Part of a small language model's weights.
Size: 9 layers, width 320, 10 heads of 32, vocabulary 32000, 64.7M parameters.
Architecture: RMSNorm before each block, no biases in attention or MLP, embeddings untied during training, normalized queries and keys, some layers without attention, paired heads, hashed n-gram embeddings.
Each number is 50 + 10 x the weight over its row's rms, rounded and kept within 0 to 99. Layers, rows and columns count from 0. The size before them is the row's rms in percent of the matrix's.

# layer 4 MLP down, 320x1280, rms 0.0953, rows 0-12, columns 256-511
100:61 30 67 57 54 31 57 36 53 47 43 52 33 60 60 40 42 29 54 46 69 72 42 59 63 48 42 59 44 60 43 41 58 42 42 32 47 56 50 51 56 57 57 43 54 61 58 53 67 45 68 38 62 39 31 28 43 55 46 46 51 59 50 40 49 44 52 33 59 34 48 30 50 54 51 49 45 39 24 50 50 49 59 57 49 43 50 64 53 50 56 66 51 44 52 42 67 34 36 43 56 47 41 44 39 43 53 41 47 47 50 40 52 43 44 58 27 48 47 52 46 54 58 42 54 53 56 43 64 38 41 31 45 63 47 61 44 43 45 44 37 39 57 53 42 52 49 52 51 51 56 68 49 29 57 46 59 60 61 62 49 37 50 51 52 28 49 54 61 39 57 59 41 41 41 54 42 44 49 50 49 43 64 39 50 41 41 51 66 59 49 53 67 51 39 52 55 64 44 50 45 62 70 46 34 52 46 51 71 40 35 58 74 52 57 66 43 49 50 33 43 44 45 48 39 55 40 41 33 41 47 65 54 48 33 40 65 50 30 34 56 37 68 59 57 48 55 33 43 49 48 24 53 61 53 53
094:50 52 63 30 53 56 43 43 53 46 72 53 44 46 64 41 25 46 47 70 38 51 56 57 50 53 59 67 52 44 38 53 49 49 46 55 58 76 40 48 45 60 71 48 46 49 84 61 54 55 48 38 55 59 43 42 47 52 53 43 47 43 37 44 53 37 47 41 41 43 59 54 50 40 36 44 50 43 53 45 60 45 44 41 61 51 47 39 57 17 46 54 57 46 45 58 49 66 53 60 51 46 43 41 42 49 54 42 38 37 47 49 52 75 35 56 55 46 59 64 59 51 47 57 27 75 32 32 41 40 37 42 66 63 42 42 59 49 44 66 52 37 51 55 38 58 60 51 70 58 65 58 46 43 44 39 48 69 55 66 56 57 45 51 51 62 65 55 31 43 57 39 48 55 57 63 51 54 50 74 52 41 35 45 44 69 58 59 50 49 36 52 57 54 51 55 78 57 55 43 56 61 62 49 44 63 52 59 50 53 31 57 34 51 62 49 34 68 42 54 67 53 48 46 46 66 49 70 60 67 44 74 41 56 49 56 50 57 55 33 72 39 46 56 61 39 41 51 36 47 33 50 64 45 64 54
097:53 32 37 52 30 42 48 61 53 49 36 44 46 50 66 47 52 33 55 42 60 51 35 55 45 44 41 33 60 60 42 56 51 47 32 51 37 56 54 42 39 41 70 37 45 58 48 40 42 51 46 40 30 27 55 52 47 39 41 53 52 41 47 46 58 56 40 48 59 43 62 39 48 44 32 47 57 52 41 42 55 38 39 47 49 39 42 38 37 54 60 46 56 37 54 72 67 34 55 55 55 46 61 38 56 50 44 48 49 46 46 54 65 44 30 60 58 43 57 47 58 56 46 48 62 51 63 53 36 45 63 49 59 41 58 61 45 58 51 33 60 35 51 48 51 23 54 63 60 65 57 56 62 60 61 37 47 53 55 60 54 33 40 30 56 52 48 46 34 64 56 49 41 47 46 40 34 46 24 46 69 45 46 41 44 54 40 32 40 46 52 52 45 52 41 59 48 63 53 52 45 56 54 41 63 58 37 57 49 54 50 51 48 50 36 60 35 45 42 57 61 47 43 59 50 54 53 36 39 55 57 64 62 43 35 44 48 49 37 39 56 40 54 41 61 54 40 47 45 67 52 37 44 59 52 40
099:49 57 44 41 35 65 38 37 53 28 35 40 35 50 55 47 60 44 47 58 31 60 51 29 48 32 45 63 53 40 48 66 61 46 46 40 42 49 44 47 71 45 53 42 50 54 68 45 44 57 62 38 40 36 70 59 58 41 35 30 49 60 44 52 23 55 54 52 31 36 58 51 56 63 55 33 39 49 48 60 48 44 30 48 48 43 52 53 37 45 53 64 60 64 44 44 45 49 41 57 49 46 42 42 37 50 49 46 55 61 51 46 23 53 50 42 20 30 53 43 51 43 42 51 47 52 45 60 64 46 46 30 44 30 57 55 55 47 63 56 44 60 66 51 44 43 33 45 43 56 47 41 57 60 60 43 53 59 52 44 48 59 47 57 51 73 58 62 44 25 49 40 44 53 46 27 56 46 44 48 53 61 52 54 50 38 49 41 40 44 36 27 51 42 63 45 37 50 42 55 52 52 50 42 49 50 40 67 64 46 57 49 50 40 62 35 42 55 47 45 31 47 53 46 62 36 42 34 53 49 57 58 41 68 47 35 55 41 57 45 34 39 41 39 61 47 39 48 38 55 39 54 35 48 64 66
097:33 51 72 43 39 61 53 60 54 43 42 72 25 48 48 46 54 32 47 35 55 52 42 41 44 57 40 55 51 35 40 58 52 46 37 39 61 50 53 25 41 44 46 61 58 52 40 43 47 41 44 48 43 56 51 77 59 60 42 72 61 59 46 53 51 29 52 37 54 38 57 36 56 56 53 48 44 43 55 61 40 39 43 50 60 59 50 56 53 52 59 46 67 59 54 46 49 61 47 51 37 51 54 46 51 48 46 58 44 38 48 68 51 41 45 42 43 48 48 53 48 46 71 58 57 49 50 39 53 40 49 46 37 43 41 47 49 52 49 33 52 46 50 30 28 60 50 56 39 57 45 57 49 34 51 55 42 39 64 37 38 58 47 48 46 64 50 52 53 55 67 59 58 68 57 45 31 60 45 68 55 83 64 47 40 53 59 59 54 67 40 48 56 34 34 46 47 52 46 63 52 51 53 25 49 64 55 43 55 62 48 56 48 44 53 52 63 46 45 49 66 31 40 30 44 47 54 35 61 58 36 36 57 43 54 42 35 51 68 60 54 37 40 49 46 60 43 50 44 54 50 41 38 68 47 53
096:47 45 50 63 55 37 43 39 54 66 52 59 55 55 38 43 26 67 49 65 44 38 32 70 38 59 50 48 50 50 46 43 61 49 57 47 56 67 50 54 48 66 64 54 44 59 52 49 56 46 58 46 43 40 53 42 53 57 47 61 50 40 49 48 47 53 59 72 47 49 72 64 56 46 25 42 44 50 63 54 56 46 42 53 34 45 52 62 59 63 35 45 34 48 60 42 50 52 38 47 51 50 38 45 55 61 50 37 43 66 33 49 55 71 29 54 46 52 43 67 56 40 65 30 55 27 38 39 45 62 46 63 66 46 60 39 38 27 55 47 51 63 36 43 47 74 54 52 52 34 59 59 59 50 65 53 58 60 52 60 46 58 41 55 51 41 63 57 54 47 49 41 35 47 52 42 37 53 47 32 49 36 56 56 52 61 57 42 44 59 44 65 51 32 46 46 61 52 36 58 55 54 40 54 37 46 57 65 39 61 52 49 48 61 58 48 48 51 44 55 60 52 62 56 33 73 54 47 51 60 53 42 41 40 58 55 62 54 52 53 47 38 36 49 49 58 53 44 33 56 58 47 36 45 47 56
098:58 40 27 53 53 48 67 51 54 57 43 60 73 53 62 57 41 58 30 72 54 59 55 70 33 53 42 54 50 47 33 69 60 54 50 64 50 56 53 47 52 51 49 50 42 48 68 57 57 45 33 51 50 50 51 50 35 46 53 53 57 39 45 52 43 47 57 46 66 50 71 34 75 32 55 53 51 54 39 49 49 25 52 43 50 54 52 54 45 35 46 49 62 50 40 49 62 59 44 63 46 36 52 37 45 62 52 59 55 54 34 49 55 67 29 39 62 43 53 46 62 48 47 28 43 31 49 56 54 21 43 38 43 57 54 61 51 30 50 52 54 47 29 57 42 45 59 38 48 53 64 64 57 41 53 50 27 49 50 30 53 59 37 47 54 44 71 44 49 54 58 50 34 60 71 51 53 71 40 63 50 61 66 60 48 41 35 57 34 47 46 57 55 46 38 51 48 55 42 45 62 50 39 48 32 75 64 46 62 66 38 62 67 71 47 39 35 41 59 65 51 32 46 60 34 46 43 61 59 46 54 40 50 47 34 50 70 58 58 60 47 54 57 75 65 49 40 75 55 53 64 61 49 48 31 54
099:39 35 33 52 39 33 56 50 67 51 32 48 38 48 34 57 47 40 52 44 58 60 48 52 44 33 63 59 36 57 34 57 40 54 54 48 50 53 31 54 54 63 30 31 61 50 55 46 61 43 68 57 67 44 68 41 62 51 35 52 54 36 60 42 46 54 52 35 54 49 43 48 58 34 54 53 42 64 57 43 58 38 53 50 43 49 55 30 47 45 46 41 41 47 43 58 57 40 54 40 52 41 57 49 61 57 53 59 47 61 57 40 43 51 49 40 49 43 47 59 30 48 42 52 68 47 34 35 50 38 57 45 37 51 40 55 54 45 50 62 53 56 43 35 70 46 68 45 49 56 52 68 35 56 53 46 39 56 45 48 38 35 49 47 62 62 58 55 60 39 58 55 42 57 45 49 62 52 42 56 44 56 64 44 36 53 56 68 30 55 47 48 46 57 61 53 44 40 48 48 47 58 53 43 66 55 37 48 55 54 45 48 45 56 61 57 50 45 46 54 43 31 47 49 46 43 60 33 55 48 53 75 56 27 57 46 59 42 46 45 49 65 54 50 40 55 61 45 47 65 63 60 57 53 46 54
104:54 32 34 44 38 52 58 51 49 48 56 72 61 55 66 60 51 62 48 61 39 26 64 52 55 40 72 47 45 49 52 62 53 45 66 63 52 46 44 48 29 44 50 34 24 58 55 58 43 62 58 75 55 57 42 69 40 51 73 62 54 52 63 63 31 51 73 52 53 52 36 50 43 61 55 53 46 70 46 45 36 60 43 59 58 51 47 39 57 55 52 45 55 46 49 61 58 44 41 73 49 52 57 56 50 42 71 50 56 42 59 37 49 44 46 33 65 42 56 55 46 69 56 37 38 58 50 67 44 44 49 37 61 70 52 54 59 51 49 65 67 50 73 63 39 44 61 44 48 59 49 45 47 71 23 59 69 50 65 63 64 52 50 44 57 70 50 45 50 38 37 51 48 49 53 49 25 42 64 64 48 31 54 62 58 46 54 41 63 73 51 64 45 52 36 68 66 37 44 61 75 55 65 61 48 48 54 44 54 62 45 61 26 43 47 43 55 49 37 58 63 54 47 57 37 52 61 58 46 55 34 45 49 48 63 32 46 51 70 37 72 48 62 64 54 45 54 68 44 58 40 51 40 56 45 63
103:43 66 59 50 52 66 49 38 47 49 46 22 43 42 57 50 57 47 52 66 51 68 53 44 53 52 47 76 51 52 40 26 52 42 42 39 53 53 47 41 55 37 45 49 50 63 32 40 53 40 44 44 43 41 74 42 36 45 46 32 25 58 53 34 57 50 31 37 37 59 46 61 45 40 51 37 40 37 43 41 63 57 60 61 61 56 54 21 48 38 53 52 41 44 43 58 40 35 50 43 47 56 45 25 45 37 35 38 42 46 54 82 44 34 49 42 60 25 41 49 67 40 67 70 44 59 46 38 37 41 47 40 27 46 48 46 51 52 48 54 52 46 61 48 43 22 51 52 69 51 54 57 44 46 69 29 46 51 45 43 35 36 61 38 42 47 63 55 52 58 73 43 70 52 58 47 45 49 30 63 47 54 39 38 63 51 63 51 46 68 40 41 54 34 55 38 53 39 64 66 58 63 36 56 43 57 72 55 49 34 37 42 56 52 50 55 53 58 53 52 46 39 42 28 69 41 48 27 54 59 46 56 41 45 41 52 44 43 56 45 45 54 42 49 54 57 54 38 43 51 30 34 47 31 51 40
095:52 55 59 67 71 48 42 58 62 53 49 53 46 46 54 40 60 50 54 47 42 47 56 52 60 53 44 31 38 37 45 49 43 56 64 43 51 41 56 49 60 32 53 52 38 62 54 54 68 51 47 57 37 60 51 39 37 44 61 57 60 65 62 59 64 44 50 57 52 48 63 55 31 51 42 44 50 53 37 62 67 60 69 46 45 30 42 56 47 40 63 49 42 58 52 66 57 52 46 52 43 49 43 59 38 53 41 58 70 36 32 60 50 57 22 34 52 64 50 46 61 53 37 63 54 40 70 40 60 42 45 41 45 64 62 47 39 48 61 59 48 50 57 45 58 64 57 54 37 41 52 59 35 48 46 62 72 64 35 42 51 60 53 50 53 35 59 54 44 44 53 52 65 46 47 53 46 48 64 45 66 55 60 56 21 50 66 43 78 48 62 52 24 58 32 46 57 49 63 60 61 74 50 47 61 63 49 50 39 52 37 20 46 56 45 48 48 33 49 60 40 48 54 59 46 51 61 62 44 49 69 64 55 40 57 61 48 37 33 63 53 45 47 68 55 41 47 63 45 47 60 51 56 67 49 51
098:38 59 66 66 25 43 56 55 68 73 45 59 38 52 51 44 41 41 47 47 54 51 48 47 64 42 47 51 38 64 48 59 41 26 49 54 44 70 36 46 69 52 69 59 45 53 41 34 55 43 60 33 48 30 54 55 38 64 46 43 54 46 48 37 30 46 51 69 50 51 51 49 49 28 45 52 41 35 45 58 46 45 56 37 49 64 56 66 41 39 46 62 45 66 38 49 43 42 77 54 52 40 38 55 37 43 51 34 55 51 39 44 58 49 59 44 30 51 45 77 61 35 69 55 60 41 51 28 43 53 30 41 66 59 38 47 58 50 52 54 55 41 38 60 48 39 47 42 45 44 48 56 62 34 49 36 61 47 57 52 43 50 67 38 39 54 51 60 43 39 42 54 71 40 40 50 66 49 49 39 55 35 39 41 53 30 59 44 51 59 62 44 62 53 52 75 49 45 47 70 44 42 61 44 45 61 46 53 44 56 45 50 47 37 57 54 49 58 45 36 42 60 41 63 57 54 54 44 57 42 44 47 60 50 67 51 54 43 60 45 32 43 67 49 43 68 65 35 56 56 41 53 54 40 34 46
101:52 42 39 67 40 61 61 59 40 47 65 46 34 49 70 35 24 44 59 44 59 50 49 74 47 56 57 53 49 55 32 70 35 59 66 50 65 48 47 33 44 53 50 70 37 38 46 37 50 23 44 49 52 54 40 51 40 57 51 30 66 46 56 53 44 50 42 74 43 45 30 60 64 53 66 47 36 49 45 59 45 45 42 30 52 51 46 64 50 50 50 55 63 47 52 40 39 52 44 33 54 68 51 47 72 51 44 49 50 29 67 39 58 45 56 48 55 61 53 48 58 37 53 59 48 45 47 54 53 42 49 66 53 44 48 47 51 55 59 53 29 52 62 46 25 56 61 48 55 54 41 50 60 79 44 51 53 64 62 66 47 53 34 68 60 40 52 67 60 24 49 48 45 53 37 47 73 60 71 61 46 42 49 46 50 35 49 50 34 70 59 47 58 43 68 44 48 35 59 44 51 31 52 39 47 48 54 34 46 61 74 43 40 63 32 59 39 37 43 61 39 69 40 61 69 54 44 36 46 58 56 47 58 37 44 37 69 39 64 65 53 51 58 49 39 48 63 54 40 74 51 51 51 40 49 35